Weights of a small transformer language model.
Architecture: no biases in attention or MLP, local attention windows, capped logits.
Training: a variant of Adam for these matrices, 907M tokens.
Each number is 500 + 25 x the weight over the matrix's rms, rounded and kept within 0 to 999. Layers, rows and columns count from 0. Numbers have three digits each.

# layer 6 attention value, 576x576, rms 0.0481, rows 546-575, columns 144-215
491480553481500540490521519467496486531509472502476519490513510479466496532513496471544513432527491457498463522501449512511525524507511444507513469458512546450510574507501478479513472520446522445516548440457494548555
469478521492470558496513445501567520499501445518516522514490483489466529473478459486492537504493523530486523514498524514460483561515487489484505487511475456494494499485477530473442469521510487536532494508501509474497
502491521505495481510508500492499478535516524522520506477502487509517495506502505539480496432548459496485507500483471540507521480484488481493534494473504466506480483481500528507508511536474525563490491510532512534448
512509498460495483498526507476518475513519517509520499513484505555486493481496506516539492504531476494493509486480514520516469485528538454504483502499468448512500474481501442500564476492470523481513491487499553479530
507522516495466475495486449487503502494515495515477492492504492554521497457524508512493484525501481524475518507483504535498493469506509452492502530505505478503484464496453490521499503488490502489520482512505459520449
519486490485509480493479456532524491493473465498450516461495529501563502467512522490546517520510502487438516457520458502444557462535478486502436464442535473446472488556505509472483516441473511482504464553492473532484
479516481526494433547499507504498512495496465467507499543539530524471498507497491535483499454464484466522459482504468522495502465538528494537509495484464500457487567527524475483508481482498504471458465449493511466509
482481469483473479460516506496531559479536487502472511507541501470504513494474472500473529472533550511466501540498461495503496536486465497498574480486506487476524529457503459497517459542512507481514495520466458503520
452505527522484506499500506513536500525471431514477501518553499480483530498536506488516504488485508479466497526508543509503453470479548516467505469478489536501498569476483508492506495536489522476494526543513489531502
474497487493498470512485498487547486504509502493483511485530501504507489487485515491448498504499448508466440501500506508548489537512440522485510509520512502483499512496499522481487480528521480485496523446473499508511
530459483527474477493529471500514490524516472510529487519486522563496495487533527476593534547493537475489482513464499470489496509483503495510470455505515497486501522520505518504500529502490498456516507529485504537459
472452487504497494569479466491496496483497485496538502500524513470492489560528492497545523474475507485476500510492518534466491505494545504497502481503561484516507528473548560503490478500499531527506533519463571509536
508537522516495523502510471502464490466483490477473510502555511503523476474534504529479523461488482476485531491528530487513443548503534494485557521537549517493504482537497496488491528467487501469472509523489484458509
539498466486472488502483508464521510513543443487482517531500475545484522518471449472513509524520521513484472484501501486474539490497464487510546459487457491453467550493485482500521429528498464482515530473524491529453
486487523529508493515514541497496491449511442490494483477482507496495497492524493505515479477533423522511501482508501478533509469470491478532446508564492512550544537499512459511538529502532550517497487503529493500522
521538478476472522515500521515472502516511449506457540499501505490524495518484472510578519550517512514479521455485498481492439504441479561465458463514492494510490522520517459523541506519522503494478464460516438494480
460489489469485494447494567481492523484514484502491505494479523481550478561492505503483490513473477523488482486484527487510525473490487510496500483492519499479540496467529464484527485540509505470494499487492494479528
511509527497500471528489506531479513470526536497511502500507495506467502527508518481498474510507510528489499493484474522522463489505562501506451458481479516474476496515531501472496516451552498545508530481490532487528
565502510499504508456479478497510475523475472534462521518514489508479501468501539493500485533504486503502507531514501502497496543531475473469544512508544529441482465505473541525420498464497513566520500526481467515471
483494498510469497551488468501529537498472504531516485514567495486482531510533485518482502475489525493536530514532518530469470541542529475496534457506536500501496466487456459515488514491495498476516446509477488530517
489522473518488488461494520484470497497477523500499507505494532523490501528473474495506517515523520455533541509514494465483446481506531437512464501457540488498512476505524522497529471505474495531505499525513466504515
513493521499502455537490467490496470500480518498481477486485513531526517488514532507500499507530455480496530513504504489572490462519549454507489502493473530551499510472490516475533499496520538517510550556517443489531
525507556506497526533532472522511532514520526510511491472507480480498494487508500506504504475511507441487459528507506503482493519529511499492564497495489457530556555520471539504507497492499468525479570537477490492497
512488450480539475475500521477478491531507501517503506522485497549523488508515482492516521510498524484445516533533496461496511504488449483521512457494495431455476495520509517527510482499524469481514531469493458521492
501475507514477517459506531495504465480504453537499490468448505493500505508490513500502481502515504531509519453545478459501482460489492505516519542503484520532521518501505476504487512506488534502499527499536478489479
484502534477483521490497519517467502486517533510563539494531484446533480517496498522490509435473506497509464450468502511558490510506535480480532512509525528490529446507498525497511511513515514488489485506483463447571
497471476530507534486459496491517477479495527521504473508511525509503514507534530501508533450505548429442479487486504505499503500471513539495536456508490511514511512496509464470496479448541513470509531539459508516538
491504469502496506497503484511491503523509479483474541515446512526515484497486495496474516496528467517485537526511471491536509509464463485523552522501502503536501525508503511517506468523499553494492544542518503510448
513503496483479511549526558491517485486509505489503476520483497481521460505491522492448505500496569471507541438473544469562459468453493540488543469501480519506462528528518493502544496510511492474475487510440467503529
507522494486482485516494475497480508442484521480543492488512502488510523474535497513494545498520449520546515540479480550510482477527518490483459537477488466532497493516525516512435527541503534553504513564550499455518
# layer 6 attention output (transposed), 576x576, rms 0.0458, rows 546-575, columns 144-215
482442525504496516462498503437499481505516454536475489509513517516462538511511543548528507465495503447473523491468475540538502582502493448532483530450537535468467543486490545486543506474493503503473507443495496540533
465466486502500630509511485513520539444522464496517460533513510510502528474476436470473497514485495557522474516499477527474513536530478496453512477460509451463477524500461493512494493535530425508556528496521492515469
482460496549470458532521453485444493514525540568482529472472525492491479487482531495522501474526488478480498489482505530543497525499479507455523463463491512536530441480475524492524506521481523546476504525562532527450
529534487483449497446520561480485505461487490502493505525546474510502529464455497512479496470495512527502513526457519479491458481527557472509508512518495466525499446548513428493481469536485515465492504520545541522528
518520509535465505497486514501505531510483466526530509479488474547514479505521515500501432550483485494483512527491492502476521512502556483463511538531496483490516508522452504528485479511513515478480486484502486485492
503496449497491487535474530469484488504468435473469526541501527524492540475519492476535488512482500485479502487491454513477545481522476481485464481491495509533538502572509515484484485450454540463498480515489475520492
487503492515518485510465513523540535487455483431493523516515522477489483481478523516530474482507489468505474497448466531472512511524513438512539525509478485493514526540491505449494510478464516456505443504471517430511
484491522495459486484512460521513537491530487548476544493505476505542501474511511544499485519494553511480506501509488522494479540506507460510537503472478483473526484456488492493510490495542473507509507498518517520552
441442526514477479536528504493572517521476443544498492550535478527502504512537518443495505474485492499481523498494523487489510523513518470464501476479493519506522521475543529494528486501470518457482512502527517535492
483463468476490473527473530528501517481507485531516498458510494460492459510528505549449532514511522469471464492473536478520479519509473477485489548486491508480466521517478536494516457493509473503495514495454470490497
524492443510475464472505518506494460487491474468515469494436508571498481499477514474588527571468509448521509496492485463512533509475502481512461473489493502479510502514520497512478558509488467486518533495473496543494
477459496518499516569477506465525495504519474525497470531510512516441487515547484497488521413530524485492539499507506540498518516475534495473478457514539500537513519469527529507526507477524523506511532522499543536474
492494491512501495528518513520452519484514474526504480519565471454534493506558485512509511472511485470512514490482543458483475533499538522493553494507506542513497460505530493524504501511505492454498510521483512474479
503492473516481463499511476522526513497553460524472501509461501539487493486465466496523487518453526570482474487493492462475518517515484483503514473495443498428496508508511475497456442499541488486498533479516513533530
471443485523468456495528539537477460490481477465505453505499507521496490465498530518496502474546433538522500488480510469524491473467492444532456530515479491545522538460473496526440529490494524503482471492521402497500
533563505538449539508498468513481512523488493464503517505506449519542468498449458535549464552458482552479526501491465490499475496509507503491470485491494510456475527483533501522497526505494529500563474455509457512513
515477513483465527520515532510508509488500485470507447536505514503533488507495486524471495534485501504520517502464505509505508499517516444519469502470513502482527517485534496483493438493531468453513510480472475478513
560504517528503518483455516549446470494519562465481539485512507461467525508478493506521526554503482513486490492492470485483475490513544543464454496443451534511476506497538499460471471503496547529481501492498541457515
514540523504534527543522450448509524522480496566520511503506489470510527487547493507530511568483513521495470479520480514496506551516493547439501530509508527456506508521478506541467500480518532540542517536508524507482
456523546500481508505501471458522538523497487553532501533474503491534505480532491531500491502490531473542488544512481566471483516542505496509546462491538526471526484522439481538499519519535492479489442515494523504512
490512496498468471460510483521452512484475578510489516490513487513485504516529519532496504497529500509508515532522507498474461488514501487512456497476519505503518517519516518485492462477460492487461503534539470504498
474474499544513476545514528528502482511476506479477496489519489533496497494520537495499505509542477488519567499472505467495515479497544511481495509487515535550524509492501515495516504512458536482477507532521505458481
482469533490511526551507495526521509477515497524508514470556499483532470475516499529466497438509499429516502535514514502507472499512489508485540465526500474540519527511480477506532516480506498472495563532510467530519
531516463488502502470493510540477457509502524470488518487477470531482495476499489495543557542447515479476511506507489495522502490497468497483493472455474494452500489510530491506522481475516442505516525489485502534487
488472480485480518536557522488506470490466477527537429452470505522501486498488498515489516534529488529532516466559529501465483469516474482549508562485470474541539515474459521492487460481528494491506476478511449503496
489509520526484540487498489514457474506528519491514492509532498450535475494526514514469550434484512451511464481493533517524472537533520507543518525513526521544482475517503559513534490495506490515502499477511468470505
514477498498547527482488498497511471481534501517485475486479500495519486502536478499510519438510541458487534478516482502444500474448525520483542456528502503487509534502509499455488463492497469451501524547466531538507
460479468475467467483505505496475478509513502483539513485489491501519487495454527534508498523518492525469540485490512447478501513486482485484491492472494508524518522507480528493494524521466537482485521489547439510470
478468519507470521525519504551506485539521506538482447534506505505577498503502489532443465498506550482505528466492565506500425469455530485523523505526492494530503482510468501492519466481528529439483478476448494473540
501484478528466500537522486467471527459513502489528470471491469493470488456520501469476544470530444501537469529549490551516497483552489516475479524439540457530512507504474539537464540525464482508511527557528489469488
# layer 6 MLP up, 2304x576, rms 0.0516, rows 0-65, columns 144-215
520508465480529528495503556497470528529537477509507477499499485497544489519489419509543492495519462498477493509463486500493502440502485543503495487479527490485533452489519484515469464469487476570469490508516496503468
542481538490504517495485513488500512466475513531481486480527483476515505532517467469570502540469534508530502518471502495488534475487541539521482489463506510487488484452500499513532442512485491484491465458515480476471
458498543493488459495529524428546489500491496540534461503491476519486496514480474512495505473522500463504546517514508499542495505518513482536500539496556455512534450473522493512497480491517470525486523464480462549483
518517510475472535537491506468509514486501466518523464488534471474473512506529497489466529548470539508512489491535465476507473454467511513502495506497550428488484532493517546538505523519481496529513484508483482525513
485496518523441526506504471483454495508540534505482499513543502467461536456512501511461539470517516502518489459525440486473486521521498535536492528526539501473515497485506483530521536498495516491490441498471466507549
511511522509493515475517552491478477539471468502528522451534481503493491503503514475489482494460533516560491492510462518497501454576502506498486507495539470542521455472552501509484501519455497484480500502471526521452
522465529533488504486539498473500525498513499493463449498465513484506479507498497513455524506515535484529503419473519473521520466489505514542526455505503551497472498483481525491515480515512522491469482503496451495520
532489509495461492496512499487479517553484490495473534471465479480517511474500528510483506500493489516482438488491467532508544532494502500551514510540557507542501465490511475479527525502452437509457510532533467531466
505459480500475482492528502499511497488486515549477514473463502491513458516460501491431535507539508507495465532561527535497447540486487522527480496478535469517488506510477516528475510480532469512482527484542501528495
495464506517508509486493521489493500464484525513474467506431485507500506502488481482505483515502481477509508461545512525488528522487464454473497522498522525454492481485461444510519502520530477522482499506531531558548
481526553484462503523532507480515512492509464475498501530462475488528514486471483500515520491478504502520507493526505466510473515460456491490497493454510482509515504544486475501517521462506448534489519498465465510511
531510538504455496442504470490529499517479532513533518474470508511528496506508505493532529518510496510512502520534502534466497473508541521485484462482504504512474486463479482491513488485504449486514441512491478463517
479452517505475492451540496500468517519482505502490523505508480456491483450531485505569498522480492501526499512491545467468478470476484539527498528478486485502508469437550529456528474516483499539481490470458527546450
506494490492504544476491518498511505429476518516535538453492518502508500507484505516476489475508506519490519523536492501492584494492540498511457480529513443465443470506498492445508544452459494490486504485523504534520
497487521529503459490508471491525482511515474507501513510537504514504454507496434488503478519496505472452465515476458535479488495527510458530503542514514527492489511524518515462545506512457456480491553525537484533515
541484502494485468482526510465495512514466541506515511474492471539421530529533502482451491504484510495475501470484488526520456480463526498523499544537515514489526520529483510501520534506515494564483539524510501537475
488500486461483510492529447488512491540498513510488516513520473463449501478553492478533589535516513472455519457481519494478472498475479505534488456526449527490475479486545525516458441475508489502492445507502484538465
509491511455467466520509482485529502479521495506503472507532463502501514526477525498510518520514517514477507496557486509474551555503499512512499547498541477503499444446532527536529516519486460491483514496515517484480
505460503471528515462509565525506504458551464490468496486497491442507518459493515487478543503468527507528511474505483509453452512483483478515503516476472491499505537482508491517503463515512488467527498516476488523529
513451519499480507543499485503519475474502510513512499516492507492477505548494483517506551524541503506458543517535516507465513537475506479519479479443516464508452511478550535501480488484479513449473525522446454534514
514520533520461543525530538469461480465556519528502558490518502523464471509469513492488509469467537443563460540536509510466507456459463507503478516471488503506452465444506522468506516514499529475498500544478532497493
473519479488539498541496505496506532457470503492486471510496473497516457520510478459505508492522509475511488533516473512510497499517497496499498477538495509549527508481512508503515513529531498483487523490494495512458
570462473507454447512491556498485476506472515503491500485514494480501537528522475462503516467483488463530521513520515547474529534534459463470506447480477470454511465526515504510514481524470434518467490528455459480525
480536520491494494489513512520478504500526495562513493492502537455557459503512487514488532468560497499500501499473502506486481500455464515542479507476535482448490506475507489503520471523494491524486523539468490481497
492528520498483482516528486501470497525491461494499494481508467513508501534498472470523534459490482482533485497518512481524522530506483549518527474545483527467514522517467486501477521460471543497505487513532490527501
507521558467516450471501551501492520489538515530553491517494509443496504512503503513529530499515471523477523511519513528504538541505480514528503503458510509511452514484529487473514501480488497495518474456530528504454
508505470484464506462511515483511490462498509509505488484505514513524518524494487521511515542511489524487513494503522509491470517488507555477503542518484501523460519491508490508538495502534473516490503496543466489469
479506495494494526495537518507478488476508545513474547475507500523515516533516503504481510569516512515503497492507509509494488496509491528507494471470501511512477486481559483521494482499499481525477448513487456516482
483485519511517500493495511487511517523477518542475498457509520483459513554483491476461507533503505520500490489510550511475515558489495559497499525474507510486487492469527507513479546505495515511465519533502512518516
491473512525508491535480491501502514505526478498495503494511481508532467466487537521508477500501489499505474509539514486517467496490506477600494466535522498471510491543529507507515476543488458497502462487529481515455
502533504497495501476547489514526510502483480515474508492486515498534482516502512511474534526485469515518439503483480500545523471509512501529465472516538488501500516499504508483475496494478491491513504508500491517461
485484496494491511533518540490488501504521493511539497468493523491446488499518508463495510474504479516450500516492481539502500504482469510527515458497504477550498539432523492492468478523458492519479498501487531560531
497495478498466519452509516495523529506530470516507442496444442504503462487503485498493507489470527495502434526536487474521513546539492493485536474473466518440456503509515525546522489517527545522501464486464506484532
510501463468450527500534524515561519512535508525493515466515490471473497547481473497509477528485497515559450500497536500449496533537467503509476512508483491490488492510499475493505471508484472491499485478505533479479
479457516481473511488517533530479550466529525558478511476480490502492484491514514522460490505503490474530480490513524489458517469474517491508519472542546505467503511466500484475515490511484498488484551512489494514497
508489478478453505505484503526473501482508498517527493520482488511494487512512499486553523489507447480513517504514510499466467538495496495524531468508469498494527537486471512480469506446493509488490494495495480533509
504503500501471521507495496498510495486530503496520504467479499483485481491485500510486502503478522506508503481526464489492460534519503479487520479531502475497505500493515485492464491505497486517527479452506521548496
534465536471440517469522544511482526452516478524535479456474502495475497505486495459492504495504525499477488509532451541467547458470483510493465504486497588511501480511500492484469460551511493503481482468472572501476
516532502503501464459472493506516544480515509507477499471483434515507535476516470489493497485487492522473476454495478474503519465494510490500484488533484509513470482501495485485446441447500490498513505483534525527475
471508515493523491472492545461505525470498511564476484512525508532527494537502524485520489482494488500511532556481507501515478463520494501522519553469502526547482510481528482511497516492476513497474485523482513487543
544458470490472533434521516460457509530491511535522462504509487475537456459470486496515479524476494535509508453535494482538527499505518510527552511497489501528488469518513513509500460549514516483521482490509479519459
538486514509464473467513509479462483478525515519465507512488465508487508538526535510506513491479505457504500530491468532484499546493498497495497490532550489480562459522528520486501505526452480503519477494511487563502
482473519485438511536529483481448498483490504503544490507550477524487474524482496493478512514511472468518485516507459503461519514496522498512481490471546513486512515522555478507450477461494488555477531492460537540481
489505492512478524535504483505522503509540482525530541506473498444547483498487500478494488492478468469518442506468490519521517517508481503504485489454465543508501547531530497523444528513521445468508441527485512455469
557470505472464482492522507450484491523489492522474501482449505464484494501510515521467494522498505495520499509475480490503478486447509503508499524500514513540474469457471469490493429493513517525518457479509498546469
518474499505494526479488465507472433473496512508497538454509448548530493555487489485543499483479489543493475493506519498514541520505487497517513498524477500504544487522477466497488481480498511501467519484464511485528
464467504441490507539529528500535539480510513552527495505498504455472494499484524516476549517513496522518529531520498495503465490488505499567478510490513485519508478555547493467530517467540506497535501468504530494485
538497512486447494460485486482552525538493483518471478445482475472479505529516488480543499524485539495525477505464486488481530530501457481522520489460468495491500516479506496498507511503543505544490500494480461556538
530518473492499509505493501456511514510493484519469470509485501500546484503505477488504496488451524483525488505529535528484512480521484506568475542505522542540498473512484498535413519461460497530493471496486493491551
500441484488468489512501534463524528480527484520474505482508529488515517511449485512514482461534507519465505482539498472498554524476537553520478537552489512522476429448473519551548536463484485534510511515541489518491
466501504505430481494516507466509484490543479530505516502472469452539542456500534465510515527502492512499463529525499454515495543483517471513437504513486479485506487500570472514474460525495492504504480490492493512513
496503505497463532461515500506488465483501500444565452459480485509516524460482524539502532531439520474541470493488457492490522508500490495470500524506487496494482439487496465509492472534519514551488497532469490501505
573515557495494483496527501482519448494531501507518522479500464515543459496555502475451478509507511507529483498496505483475476479516556518526456477550467528506503511520513524484502512486536531482497515576504514489509
541461515495486477472481498471473507495523496481489495483509500481453471530469520491533536495521525477503522493498476508463501505514522530502527490494492520512469485490489497500493517514492496466493513473518488518494
483516494387484507446501510475527535483549464518529541510474545509548489518499482504532518529465503480494490476480476543482514489544490474519461507491541508459471491532527509552509484475494491490490505511495511506498
488479530505496483499467514454488502504461503539498485507471472505492502488531476447500499497464462499496481496491527514461499529445554509484522456542493496500513534544514519525454447443489483545503516508548535567541
478480480473491508497468509528513525499520487509486497512495489491465469484456456509478504483531551496488484539523495483482534476457480518525481496491520526511506474507536483496554543529503493529489469511481459498490
505546548474522495473494490497502477557494504549516476518491513473498490492468516480533520504496442519466486502547524510536511485477523489510536482472563484503519522424515493519518489536506509499494531511482530509464
537457484509475519472504561496461549514509535530471496509463490519524506533494491506484514527494524521522500502489500534471513493503514532534496490524465522517477513444511514506514429486514507500470540509491446506491
559463489478517450463528536487501458528503516515534508478485444477506492471507481502533515550484518499507491499490507510530519454486536493509459506495467484477439517496510480527553483502549503564454529510469522503557
500412492521481492533492499472466485511518542491455517492494519485511522480455516509493484457522471528511506443550509541470503540540476486495452488460517527503511523528499537513476485552479537513468479511471486517465
517453524496500484464518487482481499491473476483494539481515501459467505485472532470465525489507472518492503459480486522543522489537463471530506469501514473506507491508499485478483496531473487524461543487501497581508
477452529497511527484518502517497502473520503511493472488513534478518433504537510533484566513508494556482466461532477521468506498461520477520487457512472489449464532525521506552550456475493505506477515500509513513497
464499537480493501455502483484466531478530530519471493473458499522482537511481491513504505538493446540471524475539441538500491530482491507517525514474504502522496456498497532507461508498504519507486456489491524485489
473502473492489500485525488506500509511480527552495509502483503475472512504494515516508506523489486505499521499505503533488533533497480538515482504495519523524448534462480498479515471509519500518507516493521541570476
490521535452509560470479481454488462464529494557497505467480499538459489495524489517572512508447510486514472514520506486495531481496491511497482488501525538514494495498502517522479487479477511484463517475498472474560
# layer 6 MLP down (transposed), 2304x576, rms 0.0468, rows 0-65, columns 144-215
505476520478506503496469481517567513461550468509511516503490565501525519485539485499507511500490501486530465490489470469481473498447566482501522449490498488541524446507503544456485531455503505494514503511478471454504
490545507541489472478518509515478533475545483521570516476504510502515489475497517488485514474468471492532502480514498488467504468523487495490546514497483506490508503494525500533506544512480509532504494537509479493456
475478502490483487513494489519516479538543490482506502554501532482487472474477517489481450510494562491494450517495451457480482533475556494483496512501503507519467469512530513490498525533530477465575443432484522460458
497515497477505545554503516477478509493482531518511493487562509513522523512506516455537530502517523513495494493500517537528482507529445478477529511455519555554526527543498491515518468506487521501484503469446456528498
473465490505465547487492450494498486521521496436450509512486488553501492487484488475499521470460494489488469541510502542472518480473479502494485502506480496503499527518483485485579470511517510482497492503476459505501
522502486490501500533468497527478457515501474423497522508476488456482498481470552519501516544498526484496497497545531497563505493477459451508504479505573465486505479516490488523487525531464566523483454503474488533462
516484504478504510515482524531498515479507486488493518485497533530481496467447507500506498496505498516482502502534551489494501506468457486518496508502463497494536477500523499473517516498506482488530553473519482489534
565527536511442498533484508501503491492531523506468467483485546502522513475418514512456445548475484490497479527536510480493517535490517517524512477495463524508526544529519475484501510505490503467513505528483455466566
521537497481484475469490481527519494484484499504493470493535530493488506511432477438523509452487469470537442531501512466519514480526536523500484515492523467471494520498480488485498527561469493476478446467541515504534
503496476506497527501462489509491492445515525500471469457516469502509540492466463461469481488516535448446497516498506498512502538486499496473475508550503519498509481505492497525525517478532499503486511499525501543531
465506475484507454484478490464516557481536438481507505541509461488457500469525472504510480509481486531518469486530504470458573524480521470484488511479511480499441502523510477473527486505512506480545553489521523462492
542497530492511513500483490502540537463474517505496493463439521484519504505496516483484483465490480531479541491537465535505476505464472501524504507474484497504512486510496506510537467533494469487504474510499499515511
454490553527489511527509520508501515505471493457444455518492500573519539451549498468477508532477493539500511501501491487515455461501506538489484475513502547529471556495518522535462534525487566525485545522478528526475
528537477453511545522535547483530449487533494472503499451458519471511504462489459490517494486523492467444493486459488503491466481508513520533475522517513565500481540506517524475500512518472519473524500539555496535458
503477474484484542500506501463480518506505545502490491502513506482506504478499481491496482501479510442466501511539499458526465498462488526514461515522479507488498545487550454499509472484521497497495498521505492516499
482470514479565511458469448563530570485520512516492470487544491542479495520493477484543470498508549478511530499478541472493430514496509487496505487461499488469503499464509539506511531556515482515482486535521502514499
521494541514509492490469493553474518534501485507505523498493471518464450457524463560466521515469502519493580452540477463523461501506498486541501495511473504490504496532508511504501489493517496492506530513485449479503
536511494488503513492450527508513522531506466511408489479545511513507458512492521531496489490549525468494490508492479504539519501529502475540506496500500463476509511523481507510532498483501512501468463509486460471494
497508447523524533514490516520508493510522497462500503495502517537511487458523476535442480539557418514475482515451475521478554520486470515504464495529472503451473550521519513480544498482490494515516491518442496455524
479469521535481490531498533494510541531481546492498494446498490478501493495477475528498547505499517465491487527468482485478517490477516499500515512511488493500416464494520479484485484508470490505469508517475512480484
505500464524537502509467527499565486485481521497523481455446469468514523491480503517472521501487506552533484473473503484495520482528538521500486489481545496537525540547486507516462527452521541472469515514522537561544
530526481520533515546451470517511462498502474478462478533514511543504504524548538503479500502492564501530510522492507532506522515511530520511504530487492517482523500501516460565466462513515571454538550458501470503469
481501481465513493474510456490516485501553516493489542498544512504479503465507525508526523477451498455534497437541469532494494520512551491511486444494486497498495521519481540535463475508521486554498473480440447513529
518480498498512526559562519486470482485509509518466503520491515525505483522525476493467521480507531468495489499513512493519504491524530483483515463517520494531484533491510458493468488494526508450551494527464561537487
485491494498505504528488479503489560547468513472538485557513490501498480514470507494507517498458541518540483537477506475490527427510486505488513488461484529532491489494452503493520501504543499481491502481470505478479
473527468480508533529524504530461506528498515508496504542467535480504510500490440495504478496577539488511463520482468477480536488470492445497513501514529505489534489479479535498472525532504507519433498513524508493494
499496508466514510511486478499482485541492554518524492523493519518492520520496494454484507507539517527474541517509511506485507465493488530499511542573536489494493470526476504506456533536461483495516530526529466499493
507502498487518523498509492506494500480502496486522495501516517492510486520518487503467499468508505513473489486477468508511516481497510503504505570507492480500504493515483508516505502532525469477506509497521516475485
505481549466545466527510539480507490520549512509509513517499531499496526505498501517529478504503500562517486476522503462490451505483511530499473468469514513522522489501535475520542468557496515492549496470474492496488
521520514479468520522522519506486520454503509538513519519510467484485476496486504483443484494541489497502529517496516520495464475493480473498469503508512495514484496528522517523506526506517487523492509464496495462445
476478503506529482513519509511479490521503492509526481471508501493519496492520474501517490498507535501512543518508501539481493530493479503466518511457508523514475501487494526530518530514495515521455515505462503474508
481514465492518516534497462482468497501523519509504497513552515509519475496537472517511517486498509483502526506505497470519505505485502527477507502529501502522470486513527502531511531492501501486492487486525513504486
531529490543519507539521479501501507491488490546484493499492484499495507513500492488510505521499461511509538492517488448494523486551552520510529510490467478507524497494508497509461514439500499535566465505553473554470
514532456495488508496525508480507497514493438474455466509502491471488487460536536491540467494517489539467519503512512508510512503446508495484441522462468535502486471523475541508480521505457516503521512502526496554458
525488480477533510504456494488511461451501514495506475514507503487490531462527497521504517539509479502527453468496502519498494492513532557493517487480490517492462518512477503477508500425505537464493492496541505477513
493508505495496496520524531478508496545525501506514506494474522519477495487503460506504523520472506498512468500511498482517479500525504480486507510461508482493483488469531496494508472545480496507498517481495557463516
509487515501493501489536492513485483495499520513484497480510523490543483501510525494501491533496476517493486498491517491495510500479480525496503504506486511489477533480489500512495502501488511500472508490492489491485
497507516525500496494479502521558483499512508505474542535459488484466504536539519514478532499492528507498498471494471494515499508532535476480493495532467476530512530491513545486464518528512506487506506458463523492506
475515512541490515503509481499508511463523557508499494525462515517517478503491471479522495478516513516486499524484495509499499473466488510533548481526491478509511502502483496517512494507500495506468489517441498459513
451512513537491502542515525470533504487488502498491487539518489487514483503481484488482488460488484478514537532506498480473483473505511523494532515514508465509526498460472494536495508530515471491528457510494496523517
561499474513503524481490487485470516476455532518504482485567520486527538456503512471531485497510472472461486463503513501505501533523512471517496562451513475504528506509455511532478504509495500563497527502465493541548
465490499555541462462542513507418524478545513519482496524521427494534516510531497483470518461574549471477539451503481515471499527466446520514571500441466511484507452492488538502522533546484510437499477559543466519485
534436505478481520446562515516485473482499491527521505507497523537532528487559469478509520498504513519502532517473503524525500526495475528492467494472505479477496470529517496449510515509513477487488481513484505475528
530494494490533523539461509498524485458506468506462530579491471509523477480511494544511524554411511498568477488492543515517500509507528529462473511485491523495462538537468462509485524517459497560514538496512584506523
531486512481475481493465487481515518524457480484494549523506523524502473493465486509487517478505463484547504510495495477521487501510516487499482550457520450492461463497494488498481470534471498466532469496474449504488
493518515480513492492511467491461495493481517535485517498495482548502504466512510490512505494478518522512469477504533532493520469454496526516487505510452462543506560553470501515500506554461506496526497477526475525462
526509499479511503493512506471476519507506495510480517532525472482485498485501503458506530511494512497495526515506472498509486524512488482478513541504533505487503504523500495513496487523444525512515463481552466514542
489513485537519483504522494508526468481496511514489485474547479490458511491517502493489482485510496531493500495495440494456455487495522475496518500475515495509497490483518510463540501454463530503520519470548582523552
502538493512503510466506513461491545475443472469497521487479508485470517488514485501481544495494520489525514506521478486476496457504489493483493510456531499548529459497489452493473487478495504529542485489530525510540
564504448482498524482510506463463452524470536502464473472522439459513473504508503493485501466491523502502485472469470528474475480522488489467526511509481455503493487507477489479466514503489495534499495541509456485503
513485501516515469474481518458525496509490520540471527511456533469539492540525487441519498488486505476494466491526482554523511436524495557555480477500487547464508519442525469502527480576496465503512529496480487497516
506489536427479486525520494492474460477554537486483470480515487510445489512509429517473498491515558534501540488512496504521505525516489510529500510541510534480511513478521482499541476498506483500503524529528508534514
533466474492453511449463513499460496448505525552535504496509473451487487487471448494500506467519571509507542494506499492531496506503530509519481456462469492460530513478521531514494516519472492473482491563505501513520
500500510489509510476521505545519452525526509479485493519528503498529509485478521541489495489484482522517536512480481489505496516475509507488506505516491516498472478532508456503502488487525537461576503483513498542518
515509485475487550564510512520544489495489540491533511513511515524483490499483481538481470557537506532467486457511510519517476525488501542493498527480497549475467462508502494513489526487492474497484529485550514483460
501528447528546525492469504515531495443535489501501520546511485486521487505525486487471480493508538496506513505461472518547502485562459501481477526487510511525500477503475475500486505510468528530490515524535473513486
518483488503517501527511518509485550519460515518497487466465460476525453513536513511496478473545499475489438520471492467482502514512541535500496518501462470535487524488491506507482481537482515494540509491522495493514
471525522503512525534495463493521486528516547474529485498502546468489484484509555476523478465456485473472502492546501509457498510485502522495473469512532441521522472505494506506488512554475592510584532555497519488515
500503509510521483510522539469490512509495509497530498507494455511474513532529544495529480456532474507518505542517492513538467520502514502509524538493470499482522504503492505495464461543515471524470483525497502512485
517501475485488534507490518497499482489460547449501514502492488502494500466502493542474473486489475504512485470481481525483519492500548498482492482523511512487541493480460540523491465528490494485465513507507499496508
537487517490496529486492523498502475526511491507533517497514545514485481506493481491489518475516472462517472472510540494517456451501439487504503532436468468502533501494490510508491494503468499526484523537508433429529
536500509509591487486528474519527514444444545451483522549508526482520491476504502504533559473519497461488512531500531509530483532516520506495478498487536538504519498518458507496477492507460484505502525489469488534478
544518529461557512526478532522507486492474487442523479470517541485470481524532491481516507492502533484498517473478531501535461504506489508522491451517519466497493529470574484479506480494513491492500513477504493473501
477490518513498485529485518501544505500526503506451521461495532518497502532489439497478504533532474548475486498507488530484516489532469508505544479502516532489496473496501524500515515515510491511473479521476490478486
517495503486504473480564498519533513512514512489492496523478519511521493511524496487475467496497503508519513509492525534497483489494519466509529455511508496468497497506492523504478493488529465495485500480478481482483
461463491503470485513473474482497478484517499518470469530503542524477518500467512476509494482471535535479483485514493511480509470537509498447474541469498503533513466502499534508511550446477479452452535486514427508536